{"num_hidden_layers": 12, "num_key_value_heads": 5, "head_dim": 64, "norm": "rmsnorm", "rope_theta": 10000.0, "bias": "none", "init_std_qkv": 0.0292, "schedule": "wsd", "max_seq_len": 256, "dataset": "wikipedia_en"}
Each number is 128 + 24 x the weight over its row's rms, rounded and kept within 0 to 255. Layers, rows and columns count from 0. Numbers have three digits each. The size before them is the row's rms in percent of the matrix's.

# gate: layer 4 MLP gate, 640x320, rms 0.0773, rows 502-556, columns 160-239
# up: layer 4 MLP up, 640x320, rms 0.0804, rows 502-555, columns 160-239
# down: layer 4 MLP down (transposed), 640x320, rms 0.075, rows 502-555, columns 160-239
gate502 102:091104147100158124130131101126104116149117121148092142140122136130135090130123133124115109127119121135172152117079131100099142110142111104111169122104177100151089100128108145144179147122161159153172102087135128084106145163101117126076110136
up502 101:119108133139120126150115116140118091167129104115154135099126123158115127121120129100144119141099150095103150109118160125094139128123081098121066141190128154116099109151105142111155126134149125098064146122150142131145131143073148141109130124
down502 101:115094153102115114108162093125140127092132095134104127151126153139149126164149113071112134114144139125126087159120163126147146094131143099113156134137133091097093134124126130113145115147114131129145109107123128087099113133150077123098115135
gate503 108:087109128129134142123136146121111138156137107177103182148146058123074118171109083103138132112129137137141119144074155135129141109063100105136137141107096134126101156132114132119129118109137161159148153146114153135134157125133076142105080154
up503 107:133101114126115094152083142118161129112112127136129094114121118099163159104141160101132124130151119145123134135092160106095112112155139098141128116095129102143143140144127153091152156112140160103151147120121175116129117103107091154138120134
down503 096:135171153112127166131144102139085107156120128118140085121093145113105122121116106119143122145161130124078127125115135086140159139130125123066170123142132153120143135095128168143119076095124112103145149113129106118167119169124135145114112149
gate504 099:139123153182132168127103154141102112136106138130146180128109110127116111100154112097135115116146157159114139131130114125111148114129138132124151155145155131109086125104146083106166163135158144156082138144143107109143124144108170105188127101
up504 097:143158121095105134089152104105107158204135101097149099165110118165131149089108146090148121141146101166170144081136139110151116141111134089082150141131080115136116107119149110121120125156139080169107136117113115134154110145107158117121172102
down504 106:135079124171128115176142148158104107112119139148134130151121133154106168154162167185128125123123096090101149083129150107129133130099145097114119109129090084118171119128094184124141132153096143128166140128133146135087136133125140131141128116
gate505 096:118126131156136168127117138156096158140100131164100091168086120142133134175155110133135157153145125130103120146147127156132126158137123110111106169134096145137133102137115106096116109138116130154108110102129150132126154151088126173116147116
up505 096:113116158127128153135082144095138118138127130141148136136069152111107148095142117135129112086107169173177137144088157128103122138146138126117173097131118156110133117144120160122071112136169128137117158134136104106124142173126133093132138160
down505 094:139097107168126114115144158145162112141147075108137131145156130125136114140132144121123139082129087121098154116134131135126129102114142147115136095126131102172137142134151094159100116153153166143139088118160112119115126150156135100139086155
gate506 083:128147159117146187103134158161150108120138123141104110106123143147098117115146154128159145098121125125128109083091130128113124138125129123110106079165088147141156116130141115138145157138118114125137106125119140157128071157102103146091100117
up506 075:155103103101129136127150128137143147130097138132123110133109106134139107135099130109128135149080091107106144170157127164158141094123115136106137142178133123156154126152112120132121138121154151164114153130113126093136135119134143086146110114
down506 097:134132113130174141123103102165155147119110101157132119086128130149150136144133135123131111153113117120152127144103122084093150093151138114130100152149073132108174141184149109155117152132121087115135123105111153184147117154117104181116169111
gate507 100:131121160112129150163117144113107117132150115135157131135103143140114126128112129113108122113136119095109089177170138122145111100170116126149147110171135179124117129110137151116165140119134142134140105111162107148143123140118126176157148108
up507 096:095134129123162139117112107102118155173106119137092137152105161115118080119134119154145145169137110132109136121178105138124116128146140154134114075141132082135140140068190136074123150163137127132144129161122080118102133123135136151114114143
down507 099:131157115110135158102151138142121123116141071146138118147107172110138112180094117124158134113146155118143150076085124154130106125144114126134112112150112169109112186137140101118098100190135093093147137133106077110115113093126116129144141154
gate508 099:139168136131147117073113152156086139142134138156119145081103139121136105153120106142149124151135154072122107105127103146152105155144131143076166171206167113138143158127121109139088102153138104087151085120148127133141106147123118104100104130
up508 099:120069131126134137135141165085166161158142186150130114155130150104120128151137157133131165149160139145097143126126178138089157144149146098118108134094132108079100134160143138094109122135109126180150098163142123106092134133119168109101121138
down508 098:129145109143132141108141091108103134144112125128100125151107127131121156168151103136116112117095139141094102155136120089133150100135171103132141167165118133131123122151111126120129123086150146151133133169105126123146114096142107097134116130
gate509 100:098147113114110086130147122114108155132138077105120103135133139115114113150124124089105146096107147140135132133140120145150147110120107142130166088109154153146112131108081130146128110107135110157078114137126120125122112134118166112125137137
up509 102:111151176109064129124114130117109158123107147135109087118114083146093121152110170118178149097159116126091138116106123112130159121152138153135099168082170120148089094092128148113192129085135144174143132071113144125119153143089099126128107107
down509 107:097138139152161143090104122174130134101131105133130102141179159147139127117126119149110157124134136110121140120109108130127147125143123146182108131102131125168103102119127086112123149118129119103089130104115170159126133122130164099129119074
gate510 103:102137112119139121122158109082100125105121132119091107134111131102115119120134154101113150125133110136129118072144124087137124096117137129113134155083142128141163107177150178112100117128103129124170091141119119130110084123144162079098117130
up510 105:161091088078119139131119159110100145093144131130100116116107115143133104130128118117132098128153110158128137149123109162146102142151124132187139126160127128123124076120122113130096110141179152139089125148152131149101122117119107132133121121
down510 101:123123113128134159119116123146114103118094138168107152141096099150129145098143121132120141135144157116137137140195119126113082094155149174150165152170120138143127151126130099128101133147114141088079121119084126129098125115114126145136103149
gate511 098:147163089140136110119108077115129139097125136154150108097168095125165082155088137106141131110084125177112146125074153139086114150113143145142103119135080119155152114118142134126119150145105162156115120124102113132147172159151163157137124120
up511 102:164120133155101099124143159124130158112122137159147141134144114097160166127129082198153145149058140143112119101109127115132095100139134104154131113126104164118122153132091099172150144152106174126135139151108130150162109135133114113119085114
down511 100:149104174114123190092109119126098152145149138127097140105137136117132121138121093097085136121151155138103093092090148133174104131144131144135170097184104102115130084178124125123108134140128150154131134108099100120163096132097110167115139119
gate512 100:116114116148128145121106155143137176132167088133142120092141122087170137077106127089146105145144129156149126087131140132107127102157168134104105139119133111105169094161149095128149128164137125104141087128161159162142104079117146154106162078
up512 109:153158108123125121102150134123117098131071118155146129122157134145109130125122085108115076123154119115126119168141155090118069079105113133186125140117125132133127115104142102132145130101131107120190130120113140149101160122140139172152152077
down512 104:168153108144128159109128136136107116131099122131115114117106149159119142121179128154148137133122148191140105128097131118123093146106146124122078118114077079107156123135100130159154110138115097110126148084127151104134165152157131135175116140
gate513 103:138136144117133131135128087145104131111094150168139077135135136122136105142151142110125160135160125122131162117107153148145110147133131095136118074133170162149116083069084164130130104125145127093147141137119123123135123088135102131128086162
up513 103:138123166125139140142099122122133174098127104137123118148104072091154096128156111133130113169146078160142109120185133117107107118134097117161105100118131135142115097104127117112115113128147127152129117106116121095143133083129174124144154125
down513 104:176102127137154186146124114158140118123093100171143120131175163154104202127126144139101126167142117146117118137121080132106088143152134129130140113117126135154121095109133142142148172121090103144148091097135101134122114135139140088090118117
gate514 092:149136125092100127099144126171134164087124136147150131103137094119158131157108152136064115149154174128121118115136136153123104140112064077139125152122118150098137144175070102134111163122185121173159159109135085171125136079136160117124077100
up514 094:125134149175147147187157121156160175138114149134140151105118070092106155117125116157149113067123207090153125151181109144133103177145130125096097158127106143120107115196127155127172139134107160076148131108149116110144126141129138135089134132
down514 090:098117140144113154122084079107135118125132093106129149123087113123176129117121136156131143119112133137130156165124149168101149168143118138144110151138105103107150123158116136111132105116085111108135107145112115131136139103134146153089133125
gate515 105:138134162115131138148113165172108103147128147106123115108153180106113114161114172129162106149126175141163106099121122088138137058122163127111162127126163094152122130082113076090126097139138112137127158114163149147075142143200071059143092109
up515 099:136172166140150119129112120159106108144125155165135145139113103150107163143137121111123142104115094104142117116126122161096090124175091104141128140126135115145149184140109138092118120096154137116179170078139134156122123139134126124167114104
down515 102:167128109136090160153112106140107125136131143148111096146132134130115129085128114102128178135111112132137088135153114135130125104113107165099152091130139101129112118146084118113039171106120110124127128105080118133107061130123124131157101156
gate516 100:106102113106099132133117120149091168064111106110138143155098135118133125126133124140123127166144144115131088157087100110145072120137067118150163121104119129147106154092169104151114090107126107137153114102085102098162133133118121128158118097
up516 101:105141129146147121118115107083127111113159153102145121118116054123115111116109178146105140112124095138101119143115102125160093141109106135105125126152125124147102151108103107120162107133149119110079121127105098125179124145143104106122107139
down516 100:111118120124097134133133124100136157088129093121139112116148162115126169141139112126133098159113132139164134118110124158082125083175119122147164124106106122133157138139172105127116153151144108175146110128112155124159125165139133125145148129
gate517 098:140077133072182144155080151129077129113141077106105133104102140106157133122129128103143103100131151181163120109137119127154130142091118171128113104082123174088165110148113116106139151176164127103153117131108125136132136106153117121156154141
up517 093:137129167119176138166109142088079155112080115140127142144136111141128103104138115155152123131141109161132072125103119123118130102139106095116129120062147096086135151110129136085090186140081109127129120130162107136127146128160134125122123121
down517 098:131099123135146163139154129131132113128125135147147080093122126159131156128113143133114172128089114116118096141084167185120112087094142141116166137153169132151101121077079102164132093106124162134104124107135138113113097147129127114149124150
gate518 098:117131128119130158152126122151121125146104119152101165119131114087119080131076120117079090100148119107095120095135109107127130130166140165085144108183133143114129139121115160110117141126130147128116121111092142125119112141155136057126135123
up518 105:113138162122164155127126121145161185113114168096131129109103120141137141097146135146134115149117107105139109108140119130094166109116154090136086119153122132126195109135127092128152155129164134123108160127155142146121101143181119156123173096
down518 101:136121130108113128160145103120138090140109106151120152092120128104085134124121125152099107125121111105107155165164155121107108168165139116111115111142129114118107104165125139109085166116115174115105114163112139130138142153087154122119150174
gate519 097:140106159097133144112162137121105136134078134142140109148088134110105161127160142109114141150167122159166129141162134135078145080177089157132105112134127110112135102107167131179158118100123171152172128142117113095143141125133126106115136153
up519 094:101087131123168114113140152134115134149095176147103111141128161115098137141138170178135123090147134168103101152116115147139094086106112095132145158141135149151118101137167141126175115132139129100127140125157143052112151130092131083135108112
down519 099:141141153125108131130163091081108082121093159136147101119154089129094125119120132142123107165113151091094121133141124108127125126133147151136142135141110103151127110140153158151155106138145172109153148111165119122122146114110157161137093097
gate520 104:096159134123159111099102139104144120142125110139130104106139082158142143146125140135121156119080149180138104113107178100077132098119138143142120150105127158147111136118138148142145149093128131155141123135131093126123095093113101129181111144
up520 100:140132114094149130121100115139130148143152102095102127113150171148148080149117104068124139093097133119092143124072144108130104145112075164171159136119155124100147138163120141143106139083157117152140116143131135137138166099124094129124148118
down520 097:146089067125137145113134088164128144118109164143095182102139172093136133140158142172132179195110147091098127161145148144145125146144110134135119171106161105151116097159123111129178134130090133109181158129134125153117132166097099124097136118
gate521 097:151126152147140109121110113132136110092155121147151128144107131120118143072170101127146104164112104133158096128129099164113104149116165150139126115133132134133103143093129114124109120122125173139111195152113132103129136172086124155138099138
up521 089:135108183113179125124100122126110121130117147134141119135084143102091128133147068130122150132156129117096129098138133164147098115145182133129115130107151121147076131115136143099159108147072136092122160143135104113128192138097163132096120128
down521 102:134090128161136126169127144167120156085149109104103151101100128159080125163148130120120123131134149068091148138118115140115122134154078130108149101089145116095146135155122173133156151105130067089140121116115156129142159148092220157109142171
gate522 100:151111162131109110171138094100139117137141083133123112165140125155131143115096132091102090125129160126145138127142149081134116163140131123085149098152129132139154107101150130148088118108129134131098174098102128113140161128131124052124175127
up522 105:156105119142120143105147128130108095184139156095124068103101109114129119165116121178071095155125141119108118137140125130160110123144136127132124163115151128141111081115079120146142162105161176117108128124127176148163120120138125145117125102
down522 099:116161166135121138116155133127142135103123123164179123158121131109126079101164128076144139099126127113126109097128120131122079163144163117108142117150140122112161121133128100136151125120136135099101095154133156111194140126102128131140097107
gate523 093:147080120113110066164143122167151129092150119081141125108127132112205127152138122158134126192124124131110102141126137116107148136127096105140145146114139102128120106149142102148173097109105091117115127168193164150100117094137144128163112119
up523 088:136111129103122099153142112165107132152115058070136081130146141152146115160152093166108099110119115112120114160131158123132149103116122071115116121111113136152150138129161144127149109137107102116104173117113167152119159120127119120117162146
down523 102:120165133150117144103107122110119159149127153085153150127121117131054117126096128159086121133116126137147150090148143121132112143120125129111109169145093171155144160107153109101128166136097105134122140114152108139129135130105123113124160114
gate524 097:133133150094114102080157118166120081108155074113160103150167181089133060103129183110188110142132077095129126092115131171148129111130130149114165145191128114149132084167139128135107125161097143117117129121116095139124128149108168139108176162
up524 101:091147128113170123140138151186109154161118117107114131156165131104143108128140147140161126144125099096106164171091143106146087113137120142138118159134130097149131135187155105108114112150131127118136150117099159080132091117099123123119116120
down524 097:130099128137138148149138145148146143125153146100108067168121110165119141121162090188116127134104120110133119122154151129137143148105149126089169167083171124163157111127132120138156123094150158111108143112144158134128153119149131118133161106
gate525 105:118138108156107117101149096110127122109117144105138120187134113151123120101162099141106134087183179140138106117148105121110118180095167170122092122176138128124132107166102178147133171127117107116141134115180139101129149154121092089150133133
up525 104:104118135161170144073137116155158131152145105144157133122133124096122118139165130112172153107122104150110124125152156131096145152126083143140128126137147099111104144102153129111137136159082120148093162110084084151108146113141109177141169112
down525 098:155095135140138147143171155119130116129135139109093139106122108112127084118166111134149112177107101146110110135134147106145151084184121121162129128112135105089128191132131142121116131079143146111138139130156113101127090093148157145104121119
gate526 102:136136137123147111164105165135144152101142129114138118119152114111160115114133144067089150110140135108143119122168080182097120144086108176167156135132131080133142140127108150171120120155087109120135102098130107131165126123130137140143115115
up526 105:100143122142061153081128108134080132153146131094114125127147135096126122153116097140115122076093102089107110122107144155085152142125119105149137071130151109131108119162110106153120116135106107098144112116128155112114131120179117151165120113
down526 102:138153150161147100131133101171150172095156136117154130115081123110175161118133121135149127103149128149142117158141146159154128106134188163085130125121131139134164128148106125154135121134126160129132082083124189136174159155108124131104119142
gate527 099:135136119133138130094102116110104092150131150098142137095169132135133116153136162135143112145106163070121140111148113113104120115132148099152123135117100128144109107161160128104129114108131161101139160123130117119111083116165128109103147161
up527 095:136130083124138130141152088131104109156146108125118128144107162104115090141131070122072137134151124111123144155125090093100072141096133123111143099170128087096112126150128116155086135105129139078161194172102097153146113135101117145106126120
down527 097:153135151127104112110178121144159133095100102134116122115128132101126142110098123127101159121170108133117121108136165175105142120125090131123116114139149147117133161150096096128083136171090126153098115133167170153086135135124107151121174112
gate528 100:104109135126138134143121141182129124089149151152148120134148131119159131141112165124112126106157135129134131131150151139142099135159114115098144112134147136117119158126078122070100128136152150122145123149124104088119151128108100154181115161
up528 100:117149139111126118100144146148151133146109132163114142136143138127106121118142078140145144141140138111157149107157137129143158101098157157149116094115129121102151132139085118156112125120160121117113160128128131154149128118100113128097178102
down528 102:127154116117132149153148111186109117112110120151075120169151085110131110092128127168081118109142126127104143113092168146126131166107097125121097154116102099146178125089110136141101114113108102128145155110129143103138117134107123100104083153
gate529 097:172153159127112134103146150076147135154154106108147128128118107161046098116123101121142119134081162129125107127109101160174144126100162121159101110167145144122129131148105122131128120121085105146111110160129134137118151093151055128114154131
up529 095:086090110142083074139124125124147135132127115157092140190122148148091138123105123133149154110154103175149115177092135121126112162162148134112120126141124116149099095139126090109085103152153120069126130152137123133130122155074126095138141121
down529 101:134079099088135133134111144154136120143158143115095133098135115104133124132092110096107104072117071118150107144129108089145157146143157111123144115075096114073100139106095165096041123131122143119131118100141122114151101117112103120158154105
gate530 107:163124133133130132112115155128118091130154124085166131107193123120074092135096104138120106105130109131143143160132173119133169149101167104122145171123097130156124135147145186105092108166159143141124122142117124152082081144172135087157115106
up530 098:131163110129084111142104142109154125126149098167110123092130142108091117129114161136136132130127056173124123124133144105120117081139116163144096174151123117133126115115158168146106072158116124122103137092099143120115116124175140106096145117
down530 100:116137176142143118110108146150136142179123141148104120097141104146134132122130118136122106112148133096185106138141101110147129125122123071107115105135144134130108169135135147140097126121146138104144135147132104131153142117149171113137114133
gate531 096:091150125110132119123114120167094147103050128151212092118061134142121130110161139112129173152139178108164138157147143136104144168160118145109133101142139119101095135094136098106122137144147136092146131159072098137118125161125133137162155142
up531 093:097132163116078151156184166140112184155124103119186121079084125138125146132147112115120123124116104135141149158109095125131129139174123115124130069106120146108120100095130124139162088096108175090138162125138141152171121136120113111103155135
down531 098:139122075160123066153104140111153071110140145168129144109156173109141106085115166167168167120115121126114110132146141133121148128108132113107131165160133148119091142124105122147134148120161103130183156106134119133136133110135137132139096178
gate532 095:161129140133110168097148083124102090156127111149167119111108104159142132153131170129127135124153110095081125110119160082099108116146107150123135124126124112144108138174166155110089168163147168143136091138120119129126142141105136132140150130
up532 100:117130111105116111164113157118130120122119132122139130127116114103129089106133127064099149162133146138164130135128140108110149111119158116092127110109103091111123119119099124134135154151096115090127102136151135124112145130167127102102101136
down532 098:173149118142132072190111209130126100120058157145159092114127105084143150149141133132120107099170138134109106137128103120136152138151155136123106120090163127145080112133163133136160112079143131117096134128121139165161125084159098141151157104
gate533 098:148163154140086162133130134104145127133135100143196126138165099158131126129150117102140118086121123125132147111102106130119120174118157138166118144145155139151165125143085100113147139068113149090159108131130155148093115133094071172110103137
up533 102:096119107136161113127113167093147137104095145105107123113117118139110189161099155121155146105135125118174136146148110123129106113077091125137128101099143122175068168153115107124074107116151127153153130097136107180088139100125146139164090151
down533 101:158106117137147102123146127132117142095122151124116128133115137131143232073153182101114143123140144134130134131143101150163130156102138096139111120072119093145181117122150085122148130126147131122128162133168139110121106129121105116104095095
gate534 099:106129147094127131099131116151081129099171153108119148123140148145137119156127170110099148091152093141169140147137162139149137138125106100125124118106127132110092118113139134141124144135172135153132104102136147121096132145099098154124139149
up534 096:140131144147126148099125158134122102157097123084079152095102117148132114126142102166064107142152125143138120132122119115127158094134148129096163125137152115144153115155113148095114115118126146113096163091085097109163141184131135083121176127
down534 104:147162137152107135141119112111156098101103153127090124143138114146112097167165112157126100136148140157119111128169123177086154117138143150110115112141122150144129113101095154114129084071153102133136133091136100128123083168083100132115159146
gate535 096:134149160113118092125152162125123122124137084143084124165092159164146126167118114105122142082153113103093131138130127169164118145130098153124122123115141132104093089093151128107134112130104122133146092151127112111145173095151132173149120109
up535 097:117148122186167132130113127103109165111125132133113179137101112138128116161122121087120097152088151148137112133127131084141101070136143117125127133131105109113146133114115093132150129132132089113130084132079170124168161150103112136106154128
down535 095:116150139123086156098135133137126163143139156101153084156098124162076164110126143113124174127104160146099113116141123139136166140090130140097094156084151122118142103157132160103133147135148150089117134137173152133133071107122147107144146157
gate536 095:131154137166137140112115124139145165169102134137120101140076130102142097107146124103136106110140126128129131110092129093113117142151129158104079156111149094159151148150141069122159148161127137103075127125134145127143156112131126090114121111
up536 104:137158102145141144114137150143098147126122107119167175128114113078101151102094124127124174126123128084185143145125136137119152155108170097132114107129132104178160160142109152132157180193093106139152131124134113102154107126112122150124133128
down536 098:114095109098142130125142105118156114108152117107103144109117105112152097145177153157130094150129130178153135141134145182162142104156093120158070145113136123119167168093143074126101080071156129151181111104120126138076130143119169097125161125
gate537 102:136125138153123145155140121120150096098103134093111147082129126123122110136115173182173165105132125152150120140114110144102116099130139137158101136127120113160128142118148126129121125095088109145105157119110159144099158120090108066154073134
up537 102:113142136129143124094102117134141073164177128132124117119141134151152128118118166110129108121148124154123143148129141168145094144118128144141150142133133160118126133161145114130062130154156143109143147114169165153131110117133147114132124114
down537 101:139104165086087064104114171130150100108135095142136120152178141106146148101098105123131147104106130120135114153172127138129126150133120145155163136128167155144140135106088169142147138114137145113114092151154112140110141090130090156158075135
gate538 097:128100130136097154093133186130143125096076134157124093114128097129166134092090120140096118163136108151135123107107138126164132196150129128143085154102094109134123146149123097131081096164162139199121133094114127071147082101114141133139114156
up538 102:132138143105100115168129129136156129163150097115133158079120100135121153130116122088121116184089145147133103162153126163126141150178155157125121184137118134106137169149087115137152136148142133138055108147135103140128122130151121115140163134
down538 102:118153127086092124144134120111187128134161114096182155107137133140142123154137118121090131093109126106121185138132148182104143147112106151147139114138146163120162148109127121081148158126116148162100108120131161122144161104146156136156131150
gate539 102:144075139167153168112155111117135137126158147133123129173117146193133153145130112147141125133127150123149120157185130102150146127150115170173181109103109135130136123108123131126114090141124076068105125111148173125115092121113117111131111154
up539 099:136158132084124160109137080096124142158104161114167132124152129080148126147094138096128150104120133151119135097072152169142120136134135159111126131135130097163119097092139123123103073061108163126124165120137133149166102180148099118118133122
down539 101:108127146153106108127137128107144127120106076100132137077171131141136122132172098095137133079117105123110109086172156145126136131145143120158110136127140104135138187131142131152159123150138133130148135093146152106127152142108103099143156068
gate540 092:124111158136102141123129110101104120177088114132144164095138122148141130198131148146157120134107110141154148156115156182125155120126149110095144119087100115102092146166136078142114066132141120118120161180143124155180094118107137106172112156
up540 099:134119113148114161141136134167129113143140116138108184164112112106144184144119118179074142125141099122126112142103159172083119136154132153112136143150139178153107117113141144151078110089126106080137121175142142145150114094123104125132104123
down540 101:162097137161136114131138132155132131107100105147152117131151145145160173122124148073163121149102101116113130108143099140106148080156109119096154108136113141157185144107129136115106108125171110102171097148113146122142118135082098123117136121
gate541 102:153126124132139112131131123093170124138157139142128137173138144150133095118131134100104126125128127148118120101089149112114114157115119182111148101122092130175129118154095150097171128102127127156128140137115112123136134132124091095047188117
up541 102:100143152093158141114137129130130146121138112109113115146123104109133093118126116119053116112081133116125113128128172111122140107122095141146133076168140117137185130150151105132145098118146115103126144137108168160160156089134122120070149101
down541 095:115127134101135092152138164110101117135154135160142124128172135112143131122106109150123074136169125107153126113114079162117111121137145096115134156153104109113153132148164157150137125140177119158201136152127108132129126155163125116171106118
gate542 100:092075139154150100133183114125100141118143149142127141113120137114119134107107139140151112156165125162141123089136169089096118122115116105143110131107142138100136098155113138115173101137121124146123117126139121107143133155105135144138167136
up542 103:167132121159144118124105124122156105151142123089085078172099166175150107145141145142091116138094194144127112120138130119161131182115136117072141126161104141127116157147162112121135115126142104103095119099152174124124125131132112072119153126
down542 097:159127121164136122133186135121110142123159134169130139084120128162136093124126104121117099118116117146142116141153144109134139109127119121124139123071181170138142117134155118125106124104133096133150138201101109096134109118110138116151122169
gate543 097:145174122151159114104143139142138145139123135204122142152153123125087150176121154170107142102143164144123116114133135115123077120134132117125112101116126138114139102101135169159175094124153136085145113081158120146127145138098087124130104138
up543 099:121096128178132145089121065138126130088106118131140097100079127155164086113159127136109105174116133142106168116126129132148102117144129137168167107104102149111119153130154150172089118144134137126157120124132183108139119143120089157111107179
down543 103:127108102140133125162122089132110135115134147096098123190153120163112144116143151118163125151120142122123073105150076092133149115176168109130136141098111082137088087118122150112155132158133150145120126102068095100139085104124148149134111108
gate544 098:134162117144106118155155114153136132070165082109190130147144145133122120099168101103119116141119135129165156125126138103114130120149071141150113134121107119158138125134092113111122123147121105111207109126169129099165152135115082144100085138
up544 102:119117138113095154076140131116097131151076135114119137152136151150162146163114133176162157128094116106095114102108150128139128103168122162104118132110148116116161087143120141148153119165151147148125131108144115137078118121148192130138118099
down544 095:084111122157112154133112117146154150147137119104117129136123143142129174084124138130112118145123082124137116131146166109126123118148150135122154129113128095136130111113133149137149139105151166120098152186137157121112135108134134129142078147
gate545 102:136132123146127166133163119129105137136141156140109156178129100130149151147128107126140146113124133145094122129165097107140136101135118151147109123123062137155122136110080065122136109133150085159116104109124113134129107094127161137157150118
up545 101:087122108099146122115114112128133136128135113142134152108134158112123146091103126116071175123103137126107107134124105133148131134106135143127128112142135127119125156123131136094092096082102123190093097135087139160106101171116102143154141153
down545 102:127148100140131132158121140141130185148138117170148143147129127124120135109117113136110120107158109141097180111131090087137061141137136132173103125154144135129096095130124118111133166146115111108080089132121090156139141144115120163125149111
gate546 102:148122115094150160109178129083106161178145167171122137106124094130131087146095127132094111077095142086141106107088111175124119170131083117156181127136146102127111114119140142126161100099169137137099126125143125162166145155124109135150072076
up546 103:114139093162105127096125100122105101122115109137119130150127092099087147088139133123112139108109120082172148139121132097108132118121173095100150115153131163149099128141116135135138117134118122123082136143157122174140127132153110142104124117
down546 102:112121125127170131135118105086103158115110138097089137125155157158118171100146135143123136154113092144121163103131147120165148132125119105132077094112115090122116119147122085177120149158177104132108166136138122138135119106174109120133137170
gate547 100:171152139131107181162068127123102119123084109135134123114142096174159116162139128075126155106099126161126143103154109127134126109131094129140170098109139142106139175131185163125123117139119122160157110165166140135139128096143153151090077112
up547 096:141129134135086153145181141064145151106107152143131070143142100123128137122150091111100135154135100138160102086174166133096125155133168176136132140108135115125092124151126168144149100151151129126149131074137125124138098093147121129143113108
down547 100:121142112158157126134128156146133123134141149117105142145133114112147124135146091135118113139087148151129144109155142153151080146123133134128168126079170114066078139147152125134175159119156117133141166181123144161191132124127139135103129141
gate548 107:096116160139134124108085093116147118144153134105121139110122162116098115145127147102138100140140119133158162123129138143165103117159138161112126105095128095142115141130170137133107122141108101106098111126110151098106098146134122118131133152
up548 110:158139140097147149157104109130132133103153109173131111127130135099157139122098124116149130140112114124177105136153131089137123160164154116162136170130095175119114125131090127104128136118117088153134131138114166122077125130148125107078142178
down548 100:107140162184101136107113147124083146137095171132127146112120103154124116095122137091105150161159100135141078138158099146106099116111094129163092128149126096104129114106102153116133139092107135120125108094157127109187142129120146110146143125
gate549 097:141134092113131151112109150149124125110129143149147168129153148128152123164135121069143126107111158090120148111167104125116126137105103086144172122133149130123084124144126178140123119132130134116126130175141127135115091153155121115193145091
up549 103:138142157096123140129116103133103089142186112112151083151130131077134090132141161169137153110117086117153173097140133104160088120142110143144156154113089150098127105158125123146154132111144117111110110101125099167155161118142098121155136047
down549 104:146088140165121119156119157144173102132123086133159135123143104169111064103109104115121126176144116112162163149138112115138140146122153110096121152147107124142156120135063173160152073123146160182127149123068112164144115096155102128115135110
gate550 099:190120118119131129126141103122123130148105121131101111097096123124110177119131155095138170127136115108100142148139138182140159122140099092181172142117155125141141147141097149151155176116114127140090134145110123146106152119141127156138129120
up550 102:090111128128149148118124121099143106161115133147084093136109128174103120114108107102155123111094093102126160102138115164172149160123067101154126159125139112133114134164080100115142160116147130101102114141140121135146176121091150151160142137
down550 097:121089124151153135108173093078160113118128137129130095137148123140109129151184112127115056126116113100107163129133127142174168132082086160103132155051103159112114139161137114125129121097127127102145111171112132115102105141147125162127158141
gate551 100:106123146164122133171137168117146140109127116094107146125100126099122135143122103111122111141133124129168120078108129082124140117166149142076091143128144112122147158109117100158121089089138136157147124111157093115143096107101158108132133126
up551 100:114128141111081124118102126121124160113118097084120157111171119137127154100097145132098113103155100142148148166098189148134104136156117133142174111086112178109112141171109159145121144099120124140104124130118118116152143117119107105148132121
down551 108:156130133121169086127148083119169090088141120167090143099091141148075105105117105103149118127157132109113155123155126157150112057096115126130114117092156100105124110125117121138118104133106153128132115113128136163156095128157106107125127124
gate552 097:157133100160151096109124111164116126108134116122139097146117130138155127156124103160133174147150140100093111105133141111063140128110120155114150116136165154110120129089115140125103153127111148148127127147079141123149147199140109091123114106
up552 096:140096104124100156144127142127109139110117119134102126076135082121118092134105103141143138121104172151088129100128139142122134110140117130153105107184139104133059103157120127134141129151135104124140144095099106147114146100112121149131166093
down552 099:097069176128100129159145119153149132089090109202129109144119083130121134128147127113104063135151081135103131147134098148122130141138140140125122117083167112148117104153090135133161150094118121139142096107147092100160155121126134113114101123
gate553 103:140125178139126159151198140110157138144114146165086118147162110101131177093133111121150155084117135133155119154117154139138142110142150173130137119115139128163130106178156146159162110108156132119133111114149135116114098119096162136127162135
up553 097:157117134157115111198163143121178156178136166127147152135096127171137140173120154113120100117075130153135173135155124091132099096157127110122149107119124101133141102112146099137161146129129134129077129073133124123162133104138139131105108130
down553 096:109155149083117095116130088089111134107156120165094138162159095140074144130129169146113134124156143168134122128125139096117126136155138126125130106135131114138131125138136146102114142101148124162108084115080116136135129178159121135075112149
gate554 104:121129133124153178122130080142142137145142149166164101121131156064161127174154112103102130129128159127114137102138159131125108092150104098126136125175126087124159130141118116123138142165138117159152106114128153120166125113105135123131169129
up554 106:106103109135182118133181101154182126128113117142092114108109147135121096145151152137092147134116100125113125168162156117160136105119124085183121137165099102141133079118104109098143135170167143164144114136120121128128165127168110151099119144
down554 104:174139124135126086093146140116119109138171145178135122136139141136073120107133107122103123161110105153131112113152142126152135110142110134127142136109137109115138105136114151158106161139139145119165102126157113151120106141138123124075135186
gate555 105:164119150135136189145139128184113103085153126160133116203154148149112133130152104114134158145110148126123110119168120144116095096121126118122112128103137102147108101170086117140123140113148143121164118127183182158093120109169116126140121136
up555 100:112132108097135115092135157113167145088124119109060146135146125112138172166092119121130148154133160149139161108141174143118147110121128146131131149090158093139124140121157140164131155078142115144140138138123152127158119127120147130112084155
down555 098:106139119122108130150139084166131102098151073145174074124121122158133100131136104098121125153134157145089093137135143122127147121154106170113152105130136117153121135126117188100139131188112125115167130139118085158136163122122161155114129156
gate556 098:131083153167125132143132148116121127116114153125159169138126126118154093137095146155145129115175141115128097109148138110085122145146143155155166085169091097135145134169116120128126142125094130153140137164141114122134159065165168121137152144